config.yaml
n_layer: 14
d_model: 96
n_head: 3
n_kv_head: 3
head_dim: 32
d_mlp: 384
vocab_size: 8192
activation: "relu"
norm: "layernorm"
norm_place: "pre"
norm_eps: 1e-05
positions: "learned"
qk_norm: true
attn_scale: 0.177
bias: "none"
tie_embeddings: true
parallel_block: false
init: "normal"
init_std_qkv: 0.052
init_std_o: 0.0645
init_std_up: 0.0744
init_std_down: 0.0744
optimizer: "soap_variant"
lr: 0.0106
weight_decay: 0.0
lr_head: 0.00765
grad_clip: 2.0
warmup_steps: 135
schedule: "wsd"
decay_fraction: 1.0
decay_shape: "linear"
final_lr_fraction: 0.0
batch_tokens: 32768
seq_len: 1024
doc_mask: true
z_loss: 0.0001
train_tokens: 119200000
steps: 3638
dataset: "wikipedia_en"
Each number is 50 + 12 x the weight over the matrix's rms, rounded and kept within 0 to 99. Layers, rows and columns count from 0.

# layer 3 attention query, 96x96, rms 0.0526, rows 0-63, columns 0-31
70 63 47 38 50 46 55 48 57 47 57 44 74 32 62 62 22 67 59 37 49 54 51 53 52 48 48 73 48 42 47 52
39 46 76 59 66 49 42 73 60 48 48 54 33 38 46 67 61 56 52 43 44 55 47 79 50 49 54 50 45 43 54 44
36 41 52 53 46 50 72 49 47 57 65 52 46 57 47 50 43 38 37 45 51 45 62 46 50 49 53 44 59 59 48 52
66 60 31 68 41 52 39 33 44 43 54 33 69 74 59 21 47 30 41 52 58 39 30 34 38 36 56 61 59 43 49 37
61 53 55 43 39 34 53 63 57 28 37 59 59 28 68 65 49 51 60 56 53 44 54 47 51 60 49 50 38 58 59 32
42 40 75 44 45 41 42 56 45 35 38 50 28 54 34 30 51 48 51 44 43 39 54 63 30 51 69 48 35 51 57 53
41 45 44 69 55 72 46 40 52 53 51 37 62 43 61 78 40 44 43 36 63 55 53 57 32 23 48 51 48 39 66 72
64 73 37 41 73 46 35 57 53 39 39 45 49 56 24 57 56 52 40 57 58 55 44 53 64 57 46 52 53 48 65 41
51 55 63 53 24 47 58 69 45 31 67 48 60 58 36 46 47 31 61 61 66 49 41 46 69 60 50 32 62 71 63 29
43 46 55 53 41 44 60 48 34 68 28 54 47 73 62 55 62 61 52 49 48 48 50 62 36 44 58 52 56 47 54 61
48 58 78 53 37 52 47 40 31 68 38 51 67 35 56 80 48 58 47 40 46 61 54 68 41 41 64 52 43 49 39 94
43 63 36 39 56 55 40 60 39 64 19 46 54 48 47 74 51 61 39 48 45 63 54 63 45 35 39 45 38 51 56 63
60 47 72 50 48 57 47 71 48 46 48 49 53 37 44 59 42 39 58 38 46 61 38 42 78 58 42 32 55 47 41 47
47 38 48 51 62 39 81 49 68 53 61 55 64 56 68 44 29 36 65 55 72 55 60 27 41 61 35 60 34 52 39 42
68 53 60 51 52 48 41 61 49 73 25 53 69 50 28 77 38 64 42 37 53 63 89 60 73 43 38 59 67 37 42 63
70 64 44 44 67 49 45 32 45 69 26 52 34 58 24 41 65 56 43 55 37 52 53 52 60 41 42 64 75 61 46 56
43 62 57 68 66 42 49 39 47 39 26 55 49 36 50 43 55 50 42 44 38 48 50 54 59 51 46 58 39 51 35 52
72 58 44 43 62 42 64 32 50 48 49 52 42 42 44 66 58 64 33 46 27 56 70 74 58 36 36 52 60 50 51 65
52 51 53 63 69 55 70 41 44 55 55 61 56 57 36 38 51 66 55 45 45 53 68 67 41 32 43 64 66 55 54 60
51 37 51 47 65 64 62 75 48 67 54 65 50 47 65 41 33 56 65 37 33 59 23 38 65 76 45 38 42 36 36 40
51 71 31 50 59 80 50 51 27 55 65 70 38 49 38 41 90 52 58 75 26 64 08 55 51 66 44 42 44 44 52 42
46 46 61 52 52 63 68 46 61 53 71 45 35 56 67 38 34 30 34 48 44 42 48 44 50 58 40 48 53 58 35 56
43 53 60 82 74 54 68 52 52 46 79 58 30 64 53 45 79 32 61 59 55 71 45 60 21 56 45 45 40 50 36 44
37 54 70 56 61 51 48 52 50 60 31 45 62 45 50 50 38 55 63 49 62 67 52 50 32 36 60 54 18 40 46 73
52 45 62 59 74 47 82 43 56 45 70 63 28 44 37 46 83 68 65 68 36 69 66 84 62 69 42 39 42 59 50 37
45 37 63 68 39 56 36 51 47 46 63 61 41 43 48 54 58 32 45 46 52 48 61 60 47 45 56 51 63 55 53 64
42 45 43 62 33 50 49 25 36 51 58 38 42 65 55 68 84 73 24 63 24 58 61 71 58 53 57 40 58 38 49 71
59 54 61 45 68 48 51 40 55 61 47 52 84 41 48 54 30 50 56 32 48 68 60 36 83 72 35 41 65 54 40 69
43 44 38 49 50 57 47 49 55 64 52 47 44 52 48 28 36 37 51 47 64 35 51 40 34 49 48 60 53 47 44 47
42 60 54 35 65 48 47 47 49 36 31 51 41 55 57 53 37 45 52 27 57 47 25 38 42 53 52 33 31 59 43 46
48 36 53 66 57 68 55 43 58 43 63 59 48 53 61 28 44 39 60 41 52 60 44 43 35 48 61 54 47 52 47 59
33 33 42 63 32 66 65 65 39 42 63 41 65 52 41 60 31 61 53 61 55 42 62 43 54 46 58 50 35 54 66 32
34 34 59 52 80 38 29 34 48 61 65 88 26 54 32 56 53 40 68 65 50 40 65 33 51 54 38 48 51 55 46 26
48 59 41 43 62 55 34 65 45 63 51 55 53 66 40 55 35 58 40 51 56 49 60 81 62 37 51 49 60 52 40 45
68 82 47 64 42 52 61 22 44 37 44 03 41 42 07 57 45 58 52 63 58 68 37 67 53 44 44 46 71 56 64 34
46 32 25 77 54 45 63 56 63 24 66 71 56 53 61 27 66 37 67 54 68 48 73 59 49 63 53 53 59 52 41 21
70 51 34 48 48 50 39 65 59 51 57 45 45 44 37 50 33 76 36 46 43 40 60 79 71 70 61 35 47 71 58 19
65 42 40 62 58 49 22 64 59 66 42 48 49 80 59 71 59 41 51 35 37 65 35 48 23 37 66 22 56 44 46 66
30 39 59 43 28 30 47 40 65 40 46 78 57 50 43 40 65 56 67 58 63 47 52 73 53 47 48 37 32 35 68 35
46 60 62 35 52 77 51 49 39 32 50 44 51 33 40 46 71 53 70 55 38 56 30 53 57 35 39 38 46 68 35 68
62 70 27 68 39 46 65 28 53 31 60 41 73 39 63 49 58 48 65 56 65 46 37 52 55 34 44 48 42 33 60 53
25 39 37 36 58 49 51 46 47 49 39 60 47 69 34 42 28 57 59 17 63 46 59 49 30 55 30 62 54 51 39 50
64 52 65 25 44 46 38 43 51 48 44 63 74 52 26 38 35 50 48 62 37 10 59 44 67 33 63 51 78 35 37 72
59 52 64 52 39 37 49 43 44 35 58 65 60 18 67 47 63 27 36 37 68 51 56 52 51 49 69 62 35 38 57 42
28 35 51 24 37 61 53 41 26 75 39 52 33 67 40 70 42 60 41 35 74 60 66 53 66 36 52 51 49 64 64 53
69 59 60 65 69 64 58 57 47 66 32 43 55 48 53 52 72 64 40 37 40 47 54 67 58 61 29 67 60 47 25 42
51 59 55 62 37 64 53 14 46 72 37 27 72 40 51 53 38 65 22 30 63 64 43 44 33 23 24 25 55 36 32 51
44 37 45 43 52 44 30 47 44 37 53 64 43 34 63 42 30 50 65 55 55 49 58 44 44 63 62 69 33 41 52 34
51 56 54 65 48 74 60 49 52 51 47 32 56 35 58 45 55 51 54 51 44 54 39 45 79 56 40 52 59 42 70 61
64 23 62 38 67 61 49 58 66 39 65 38 08 03 60 51 53 58 55 55 34 41 62 34 61 93 36 51 73 53 62 32
62 44 49 49 35 62 68 58 39 31 35 46 38 49 29 45 24 42 86 47 57 24 12 47 52 55 44 34 47 65 99 18
34 59 19 78 60 56 59 34 47 59 36 62 65 37 34 55 44 50 45 60 72 49 68 43 68 41 55 58 59 52 45 73
50 46 67 51 49 50 43 55 52 58 31 92 50 43 60 44 78 50 50 65 51 33 42 63 54 63 56 37 38 11 40 74
40 53 50 33 55 65 35 56 51 50 50 17 42 44 47 40 59 47 46 37 19 55 46 24 72 56 18 54 45 52 73 41
49 42 53 46 34 70 69 35 47 76 64 48 43 51 66 72 29 32 49 42 38 47 50 53 15 56 37 47 58 49 52 40
47 05 60 41 60 53 47 47 53 67 24 40 61 67 56 48 40 56 46 50 47 49 52 41 64 40 40 57 40 54 62 73
75 73 49 37 66 41 73 48 59 52 80 34 59 70 33 38 56 49 68 41 53 77 49 58 45 48 37 52 34 40 61 66
22 53 62 63 55 26 74 36 47 77 28 38 63 65 69 50 60 48 42 62 68 40 49 21 52 55 30 85 41 52 66 83
58 28 45 22 61 56 61 62 42 24 46 18 28 50 55 72 37 46 44 39 53 80 40 50 52 65 72 40 37 37 64 75
52 29 50 58 31 48 19 52 50 51 37 24 47 45 33 44 58 69 71 44 69 65 38 41 63 45 63 44 23 60 70 08
71 30 65 60 70 57 52 67 53 68 51 55 68 44 34 61 79 46 53 35 27 36 59 51 74 35 46 66 66 65 44 71
52 45 46 43 85 38 63 75 70 35 52 29 39 54 42 69 55 58 40 62 44 38 42 64 56 63 54 63 69 53 50 60
34 28 50 34 58 51 70 64 54 73 54 26 48 64 70 46 49 25 35 33 27 44 32 54 27 35 61 67 30 56 55 88
55 44 69 41 66 28 79 50 78 43 39 63 58 55 62 43 45 52 59 34 48 58 61 63 62 38 44 69 65 76 47 68
# layer 3 attention key, 96x96, rms 0.0518, rows 0-63, columns 0-31
60 46 37 46 42 51 44 47 35 58 50 42 69 44 63 65 38 57 55 47 47 62 43 60 42 47 42 45 32 34 46 59
35 47 59 44 50 54 49 70 52 52 38 52 39 61 34 56 41 76 35 51 40 26 80 63 43 52 46 50 65 45 56 43
51 45 43 51 51 35 66 39 43 59 60 44 53 68 42 58 50 48 46 42 53 75 42 43 51 50 53 42 53 53 72 68
57 49 50 67 44 44 46 55 41 40 50 53 65 50 55 47 57 40 59 57 68 50 31 55 43 35 73 45 47 37 43 52
62 33 37 42 48 46 56 51 59 43 43 56 49 27 64 45 49 47 51 63 47 40 56 56 60 73 61 50 58 38 51 53
52 67 57 27 51 52 20 65 39 63 53 41 42 49 36 36 37 47 39 43 55 37 34 64 39 53 45 39 53 54 50 44
42 49 44 51 49 43 48 47 49 48 38 32 47 40 71 65 45 47 36 39 56 61 56 54 28 43 38 41 52 41 54 48
58 60 46 36 56 53 47 69 37 28 32 47 48 56 25 55 42 56 42 48 59 48 49 42 59 58 46 60 48 57 67 34
67 56 42 44 56 28 63 43 52 36 51 44 59 53 28 57 50 49 58 53 49 51 50 41 59 66 50 47 66 45 67 63
38 35 41 42 61 60 65 41 52 61 42 50 52 45 62 57 60 47 41 45 56 47 41 54 43 59 34 55 55 36 64 76
35 55 54 59 42 54 70 43 31 73 41 58 75 54 55 57 52 47 55 53 64 68 47 43 53 50 46 49 43 40 36 73
25 43 33 51 66 81 66 60 50 43 39 44 61 37 60 50 51 47 39 54 52 37 53 45 49 51 27 66 38 64 59 40
51 40 65 42 43 45 54 55 52 68 53 46 66 50 52 48 57 50 66 60 44 68 37 47 72 59 50 56 54 39 62 73
60 43 51 30 57 39 56 44 51 54 53 45 58 46 48 53 44 41 48 41 50 66 49 53 38 65 42 42 52 50 54 66
36 55 40 61 35 56 41 39 40 64 30 42 71 66 48 56 45 57 52 45 43 58 57 42 59 32 37 59 50 49 42 34
53 52 57 42 48 59 48 39 49 50 35 52 31 59 53 47 59 50 50 48 53 54 46 38 50 46 36 63 55 52 52 52
40 46 56 55 37 42 54 51 48 52 30 61 60 58 37 35 49 59 55 45 52 53 61 54 67 54 52 44 39 50 52 52
59 55 45 52 53 57 49 46 53 60 25 44 46 61 61 46 45 43 43 50 56 58 66 61 53 47 41 61 44 59 55 35
51 57 62 46 66 62 45 30 41 54 46 55 52 56 35 44 45 49 37 39 32 51 57 42 48 49 29 51 50 40 48 49
35 19 63 30 49 47 46 74 47 80 55 35 54 47 71 56 48 50 66 50 23 71 26 49 57 55 57 39 30 40 63 66
53 56 59 39 55 73 55 56 31 45 44 52 45 48 61 46 69 49 57 58 35 51 32 47 45 70 38 39 27 39 60 45
59 46 57 66 60 52 63 58 71 47 50 56 58 55 39 41 46 44 50 63 60 33 52 57 44 47 60 53 63 60 45 63
34 54 73 57 72 64 54 35 35 53 55 42 40 60 46 53 61 36 53 50 48 53 53 28 28 58 34 37 53 49 37 46
47 55 80 52 43 57 57 72 49 59 46 44 67 46 41 43 56 46 59 54 42 43 51 49 57 56 46 39 31 38 31 60
56 51 46 55 55 68 69 69 54 62 59 60 20 63 33 25 74 79 65 71 50 32 65 64 62 67 35 53 65 52 54 49
44 39 67 45 44 54 26 39 53 55 57 46 48 60 34 53 46 60 45 38 43 60 49 42 55 42 40 53 64 63 62 51
28 48 28 84 56 46 65 58 60 37 32 59 40 56 52 51 61 42 50 60 57 32 70 50 49 41 57 57 45 49 47 28
58 46 61 46 49 48 58 58 45 51 41 56 63 53 48 58 39 64 49 39 32 56 62 39 70 61 47 54 42 57 53 63
53 56 67 51 46 51 33 48 61 64 63 45 52 49 50 52 45 45 51 45 47 47 49 63 39 42 49 43 38 50 30 43
43 43 63 31 46 51 61 63 31 44 44 40 43 52 57 47 47 47 57 41 67 59 38 23 56 50 55 48 41 51 50 65
41 48 70 61 34 41 38 31 50 54 51 49 53 49 56 45 50 42 51 42 63 68 45 48 35 43 51 59 38 45 42 61
55 61 41 60 54 54 46 49 39 52 80 43 67 48 45 57 45 61 47 48 47 71 37 59 59 57 63 59 59 66 60 43
42 37 67 42 61 41 30 65 52 61 44 66 28 71 32 28 56 44 47 52 35 41 76 18 58 58 54 39 38 62 38 24
40 55 29 40 48 72 50 58 47 51 58 37 37 69 62 58 34 59 43 51 32 46 64 57 29 56 56 39 62 59 34 42
75 99 61 67 41 66 58 32 24 38 48 26 52 48 10 42 38 50 45 69 51 54 36 67 70 39 46 61 39 78 61 39
55 38 37 85 57 68 65 64 57 43 29 77 54 23 42 69 84 61 39 40 36 45 55 70 23 75 42 48 33 48 36 26
55 57 29 54 40 50 24 67 43 49 59 30 52 33 24 49 12 87 37 54 26 53 67 93 82 67 49 46 47 66 49 24
27 30 24 34 67 28 71 65 76 44 28 45 31 72 71 53 45 44 54 48 66 61 46 60 53 43 63 38 48 53 66 45
40 43 47 80 13 20 47 60 70 14 46 84 63 60 53 46 44 60 71 51 68 27 55 39 49 47 62 65 51 50 47 54
65 47 56 51 44 85 55 52 52 35 72 26 61 29 64 55 62 36 45 66 45 57 31 47 28 45 42 35 52 42 40 62
49 88 48 63 45 43 82 35 36 37 52 43 70 35 33 48 48 45 64 56 61 52 18 40 44 43 31 55 48 31 68 63
38 47 30 25 48 52 43 54 40 49 45 62 53 64 46 51 25 58 41 07 47 51 47 56 30 54 29 47 63 28 35 46
59 75 47 43 56 36 44 55 44 27 51 55 68 51 30 53 12 45 41 44 27 41 58 40 52 43 65 45 67 21 39 73
52 50 42 42 62 23 39 61 52 40 42 52 62 41 50 23 78 33 39 48 67 58 45 42 47 48 71 46 14 23 44 77
37 48 40 25 45 42 23 63 38 74 23 23 17 76 38 43 19 64 35 12 40 47 51 39 53 37 53 56 54 69 91 51
44 64 41 60 65 72 71 45 43 61 62 48 46 45 60 45 67 47 32 39 52 49 52 65 46 66 34 53 51 56 36 48
35 74 37 72 46 68 41 40 51 50 13 45 78 48 45 82 31 45 32 47 52 72 39 26 59 44 37 61 55 54 38 39
46 18 58 29 38 37 38 51 65 36 44 70 47 39 32 38 39 55 50 38 41 21 43 38 61 65 54 48 52 39 49 51
44 48 45 64 64 47 65 23 38 66 39 34 62 41 49 66 30 51 50 49 65 74 45 31 50 60 37 63 32 62 54 49
60 37 68 39 61 62 40 41 67 50 85 64 31 00 56 52 59 53 37 54 28 60 68 39 97 92 30 62 74 71 76 58
50 51 43 59 35 38 51 54 40 30 40 12 73 45 10 53 21 54 76 43 78 35 37 58 73 58 38 36 46 34 99 04
46 40 69 59 63 40 41 46 56 77 37 39 55 54 68 82 41 42 31 63 53 63 57 23 32 70 50 56 45 60 46 58
47 57 77 66 47 37 33 39 55 63 43 65 51 53 53 42 43 49 43 34 47 48 69 37 44 46 37 61 56 47 44 44
49 33 67 38 66 62 25 35 29 46 36 34 45 23 23 56 65 74 58 36 14 55 73 48 71 56 26 64 56 66 82 58
78 66 56 51 31 50 44 45 47 46 61 50 57 26 66 60 58 48 26 35 44 38 68 64 47 49 55 56 47 49 57 22
07 25 49 51 46 53 53 35 43 52 33 48 34 56 66 52 28 41 44 37 68 56 57 29 60 37 65 52 39 38 54 52
61 63 80 26 71 54 83 51 19 58 72 22 67 78 34 28 42 45 62 30 27 62 38 52 37 49 38 43 25 61 66 62
21 53 57 54 41 25 84 29 49 76 35 29 60 54 88 45 64 49 40 65 67 44 47 29 66 67 35 89 70 58 81 86
57 12 49 15 55 63 39 63 61 57 55 20 09 35 41 70 30 56 43 10 37 63 31 46 39 27 67 42 37 63 79 73
55 45 60 40 41 52 21 56 33 35 41 38 52 30 38 22 44 48 82 59 35 38 39 24 73 58 41 39 39 55 73 18
46 44 54 62 73 41 69 47 52 45 59 50 62 48 65 41 82 34 54 40 23 42 60 46 70 37 50 63 54 59 54 67
33 20 55 42 56 31 73 63 80 37 46 43 12 40 57 56 52 25 52 66 35 31 46 49 67 59 49 69 57 59 41 84
26 43 32 31 72 50 82 54 51 60 71 30 31 58 74 64 69 34 39 38 53 46 36 59 47 28 61 58 36 77 63 94
62 75 46 55 66 32 82 39 82 66 60 64 61 71 72 67 68 23 41 35 50 56 76 67 28 26 53 32 30 45 67 73
# layer 3 attention value, 96x96, rms 0.0522, rows 0-42, columns 0-31
52 68 32 63 34 47 56 58 41 49 52 43 67 75 45 50 57 58 43 57 52 60 62 27 44 39 65 45 59 59 31 60
35 30 67 35 46 59 51 78 52 42 58 37 26 59 42 32 61 54 29 52 32 56 54 41 65 64 47 53 42 58 37 46
40 49 61 49 41 49 54 64 44 37 60 44 39 48 45 54 61 52 24 55 49 43 58 51 50 64 36 54 46 43 62 48
38 41 53 35 47 51 52 51 48 45 64 50 54 54 59 55 54 41 55 61 45 51 46 56 37 23 42 48 29 48 53 47
53 38 65 40 37 41 47 57 47 55 27 43 56 54 48 76 39 48 49 49 57 57 58 49 51 52 67 54 58 44 50 66
59 63 63 50 40 38 52 74 66 39 53 51 48 51 57 52 53 44 34 45 62 31 38 46 68 68 52 45 44 57 42 57
49 47 47 70 48 52 62 40 63 59 51 66 58 81 24 44 43 39 53 61 52 50 59 53 72 51 53 43 54 51 46 44
62 67 48 26 46 70 42 56 62 50 46 34 30 49 55 50 61 56 56 53 43 55 40 52 37 55 50 52 57 44 44 55
46 38 42 42 42 37 33 42 44 41 54 41 61 44 50 53 45 57 48 43 75 45 50 48 34 47 43 63 56 43 52 53
51 50 50 34 52 50 45 41 65 48 38 54 42 54 42 53 52 55 53 36 59 51 50 56 41 57 55 41 46 41 36 45
54 47 58 71 67 67 44 58 54 52 58 49 38 50 50 28 50 44 67 53 27 42 57 47 51 41 64 63 46 53 59 68
52 43 41 36 45 58 64 67 44 53 41 48 47 60 56 46 50 51 38 59 45 44 44 59 35 60 63 36 57 36 60 54
40 49 63 25 51 48 65 56 34 68 53 53 65 65 56 56 66 38 51 55 68 48 53 63 69 41 51 57 56 60 44 55
46 40 43 53 60 64 55 43 52 45 42 51 47 43 60 51 48 64 63 51 67 44 54 48 58 55 56 37 59 45 40 51
49 68 66 40 56 42 38 57 58 47 60 67 43 41 51 61 26 59 32 43 60 51 51 33 49 52 38 53 45 61 52 56
57 25 59 40 60 45 52 56 28 46 59 67 46 46 49 66 52 42 45 58 63 32 61 48 42 46 53 60 48 33 47 58
67 58 57 38 56 45 51 61 57 48 51 57 59 62 51 41 43 43 68 34 62 23 62 43 59 47 49 50 71 50 57 67
75 73 63 34 51 39 41 59 54 46 48 43 61 49 39 64 48 36 40 43 26 57 46 72 58 65 50 50 75 55 39 47
59 28 36 42 62 61 70 32 36 61 52 47 48 40 43 36 55 63 44 52 46 64 38 39 43 28 52 65 49 48 48 46
55 72 47 47 31 44 63 68 48 51 49 50 54 40 58 69 39 47 47 45 57 51 28 45 50 54 43 45 44 63 38 52
62 66 57 51 61 44 50 52 53 40 43 57 57 31 31 60 37 48 56 48 47 48 57 24 49 39 46 69 56 32 32 46
50 46 60 45 51 48 43 41 47 32 44 49 54 38 45 46 53 56 53 35 39 56 55 62 62 49 49 35 43 53 42 60
45 57 52 60 46 69 50 51 50 43 60 57 49 47 40 56 56 56 76 66 28 57 40 59 56 53 55 53 67 60 60 67
55 61 37 37 42 33 40 42 55 67 66 36 51 71 46 55 38 31 55 38 57 68 47 35 45 48 37 55 52 48 51 44
38 58 35 47 58 48 58 55 55 41 63 36 38 39 63 70 58 46 54 50 61 37 34 50 54 51 49 47 45 76 46 37
38 37 53 40 59 46 48 60 69 59 61 44 57 52 61 56 48 52 43 52 60 43 54 53 51 37 65 61 32 62 52 32
48 65 45 47 64 46 51 46 55 45 49 30 41 44 48 46 50 40 57 53 39 42 42 46 41 47 56 48 59 54 42 43
54 47 61 56 52 40 56 35 40 45 35 39 50 59 42 49 55 52 48 61 44 36 43 68 55 41 62 43 55 34 55 52
12 44 57 66 54 65 75 56 47 56 63 51 54 46 57 51 41 62 47 49 55 45 51 53 53 45 43 52 58 68 63 45
51 62 46 50 19 37 42 53 51 52 44 41 55 53 36 67 32 39 40 58 61 54 48 54 28 41 71 51 46 43 52 46
63 49 55 45 43 41 61 51 66 46 63 42 30 45 36 59 32 34 34 48 37 53 51 36 61 63 53 30 53 66 62 43
45 56 34 62 45 51 47 44 44 34 43 51 32 47 33 50 49 37 47 65 33 28 55 38 42 34 55 56 36 49 44 58
48 68 53 44 42 44 34 33 43 69 62 65 39 41 33 63 43 52 21 63 58 37 59 64 63 44 34 31 49 34 10 68
73 61 71 53 39 47 69 41 49 51 55 07 62 25 30 21 71 26 27 16 54 57 63 32 36 20 35 55 65 32 31 54
44 16 62 54 27 36 47 84 29 34 51 99 42 57 57 48 82 77 41 33 33 54 63 39 60 63 25 71 59 37 42 35
38 44 45 47 51 73 50 70 65 42 52 35 53 63 56 65 39 37 56 31 38 46 47 71 26 44 57 97 50 77 53 79
44 73 67 69 64 38 44 38 56 31 52 61 61 27 66 68 78 70 58 59 67 21 42 26 65 36 27 42 48 36 57 57
43 65 49 51 24 64 49 74 44 47 33 77 78 59 33 68 64 31 76 48 88 59 23 50 72 62 34 24 48 59 50 13
75 48 34 39 46 83 65 49 42 54 67 77 53 63 54 42 74 33 26 29 70 45 14 47 33 51 09 35 46 36 51 75
39 30 44 60 34 84 63 70 08 55 84 60 40 34 46 63 43 39 43 73 34 31 47 54 35 79 36 47 40 48 62 61
42 63 73 62 38 48 68 19 39 57 58 35 19 52 57 51 41 70 55 34 53 68 29 73 15 44 67 46 47 38 49 21
58 32 29 17 25 60 36 45 55 62 48 56 40 81 60 32 74 53 55 42 80 65 50 63 64 65 57 27 57 40 66 52
66 85 46 54 59 27 79 63 63 56 61 48 64 90 38 43 25 63 19 53 77 56 57 17 54 32 63 81 53 60 39 29
# layer 3 attention output (transposed), 96x96, rms 0.0643, rows 0-42, columns 0-31
54 38 62 44 60 58 49 36 51 56 51 55 50 34 41 54 53 49 50 47 46 38 32 66 57 51 38 61 54 44 62 36
55 68 28 64 55 47 54 34 51 64 47 46 61 54 60 62 39 42 54 59 60 45 50 56 43 37 51 43 61 37 43 50
54 50 41 53 52 52 55 34 61 52 45 52 45 51 58 52 47 42 55 44 55 53 51 49 46 42 58 53 55 52 37 53
57 55 52 59 38 52 47 54 44 62 41 57 55 45 38 51 45 61 46 42 55 56 49 45 65 63 58 46 62 54 58 48
45 46 44 56 61 58 49 59 61 48 64 51 42 48 52 33 63 55 53 46 41 51 48 57 56 55 43 51 46 67 50 39
45 40 38 51 63 75 48 34 41 58 45 52 48 48 39 51 39 68 60 45 43 49 42 52 38 42 48 68 57 42 53 47
49 47 53 36 46 51 48 58 40 50 27 44 36 31 65 51 55 60 42 39 53 42 55 44 30 46 56 55 42 47 59 51
44 44 56 53 50 53 53 59 46 54 48 55 72 53 48 54 46 54 47 55 51 45 48 54 68 55 39 44 50 60 49 48
51 46 52 52 61 63 43 50 51 57 55 54 33 44 45 46 60 50 58 55 34 56 52 60 65 61 39 48 55 63 50 37
44 46 57 64 55 45 51 53 41 52 50 45 52 38 47 45 50 55 54 63 38 53 68 51 56 50 45 47 49 61 55 43
45 49 40 43 45 50 57 40 40 57 37 56 56 46 38 50 48 60 41 54 59 50 50 47 40 59 49 37 47 48 50 57
36 56 44 54 54 54 38 41 52 48 47 45 54 41 55 51 58 56 44 46 53 48 49 55 60 48 35 53 33 63 39 46
54 50 21 62 47 40 30 37 65 31 46 50 51 35 37 41 37 68 53 50 45 59 40 47 46 51 41 56 45 55 65 39
65 64 58 37 56 48 46 48 51 53 49 47 50 47 39 37 48 28 36 47 48 51 41 44 35 37 47 58 43 54 50 45
54 50 43 56 47 60 52 42 47 63 41 42 60 52 43 33 58 46 60 53 57 36 40 62 37 35 65 53 52 32 47 45
46 64 47 57 46 59 40 46 52 53 53 47 51 53 40 53 49 60 48 53 40 64 43 62 54 57 43 51 64 58 57 43
41 55 48 58 45 55 42 41 46 59 54 44 62 39 50 62 49 52 37 53 43 78 31 57 47 53 47 57 43 44 45 40
51 39 50 60 44 58 60 48 63 54 67 57 57 50 49 56 46 62 56 52 73 48 52 55 44 36 53 65 41 53 72 47
50 65 53 52 49 48 41 46 53 46 57 42 42 55 51 48 43 31 52 61 58 48 61 55 50 59 46 40 49 47 48 51
49 37 41 59 55 43 49 51 53 42 51 52 44 51 52 32 53 48 53 45 56 40 58 61 49 51 51 59 42 40 49 53
57 50 49 63 39 45 50 45 50 53 63 48 56 48 49 43 51 46 43 55 56 54 51 77 53 53 60 53 49 55 70 41
49 57 44 58 51 51 47 62 56 63 58 58 56 68 52 41 48 42 32 68 53 44 49 42 59 44 42 61 56 60 49 27
50 43 42 41 63 30 64 48 61 53 40 47 47 44 58 38 44 41 32 39 52 51 63 37 45 50 53 45 38 56 40 47
48 44 51 70 43 56 58 61 47 52 59 51 37 41 55 58 56 64 63 55 55 42 61 65 52 62 50 51 47 32 53 45
67 48 74 47 63 54 43 43 44 49 43 60 64 58 39 35 44 61 53 41 44 56 56 44 42 49 56 49 51 39 47 67
57 59 45 67 41 57 50 44 41 43 42 60 39 45 48 39 46 45 60 44 40 53 48 47 43 56 45 46 51 53 50 72
56 34 51 54 41 56 51 49 57 48 58 52 56 53 43 59 52 63 48 56 61 56 56 57 56 51 46 49 47 49 62 44
53 54 44 45 58 53 45 58 58 54 51 64 54 42 59 51 43 43 49 39 44 54 48 35 43 66 39 61 46 62 51 50
68 53 49 37 54 39 40 53 52 47 44 57 37 50 37 45 54 44 54 37 50 50 53 52 43 51 62 48 49 43 44 52
53 42 65 52 61 73 65 53 46 61 45 45 45 44 84 36 66 59 66 30 31 46 44 50 59 56 44 46 40 62 53 60
45 44 54 58 52 63 43 45 42 54 40 50 61 51 54 39 58 60 61 48 71 37 40 51 35 34 54 55 46 36 43 56
45 40 54 18 60 54 48 50 37 54 36 50 44 49 53 53 50 69 37 32 47 49 47 56 46 63 49 40 63 43 47 49
52 47 68 54 49 47 71 55 65 35 71 31 32 70 56 33 56 32 67 39 50 73 28 29 69 55 41 70 36 99 98 52
44 48 41 36 72 50 52 89 61 33 31 77 00 78 41 52 61 63 46 49 38 31 61 50 47 69 56 44 62 52 25 30
47 45 45 85 66 55 43 12 45 30 43 00 40 35 48 63 32 67 34 55 45 67 47 39 30 26 87 52 18 52 56 75
59 84 51 56 19 52 12 49 37 63 34 41 36 07 57 48 77 64 64 79 74 39 39 52 94 58 46 66 61 42 48 20
61 33 21 23 64 59 49 81 43 85 53 37 52 51 56 46 41 70 56 41 44 45 46 99 44 56 62 50 59 65 48 48
60 65 39 31 58 43 47 36 55 66 55 19 21 45 56 83 33 61 05 42 13 57 70 60 53 70 60 51 58 55 49 78
55 58 78 66 55 25 53 60 73 47 31 61 45 49 52 34 15 33 61 85 48 36 94 38 51 66 70 50 41 59 38 27
70 60 49 52 38 39 34 39 55 53 40 34 66 87 37 43 29 69 93 44 47 52 50 55 69 20 43 30 50 48 43 47
44 37 16 24 78 20 32 64 77 30 37 36 61 35 56 29 65 22 47 42 41 27 53 18 61 63 56 75 45 43 56 68
64 76 74 85 75 50 44 49 48 59 68 49 47 23 29 42 52 42 63 69 01 40 42 63 67 54 34 71 58 36 40 52
50 43 74 53 65 66 56 72 37 41 56 60 46 11 61 54 77 37 59 49 34 44 54 67 61 57 72 31 13 24 06 68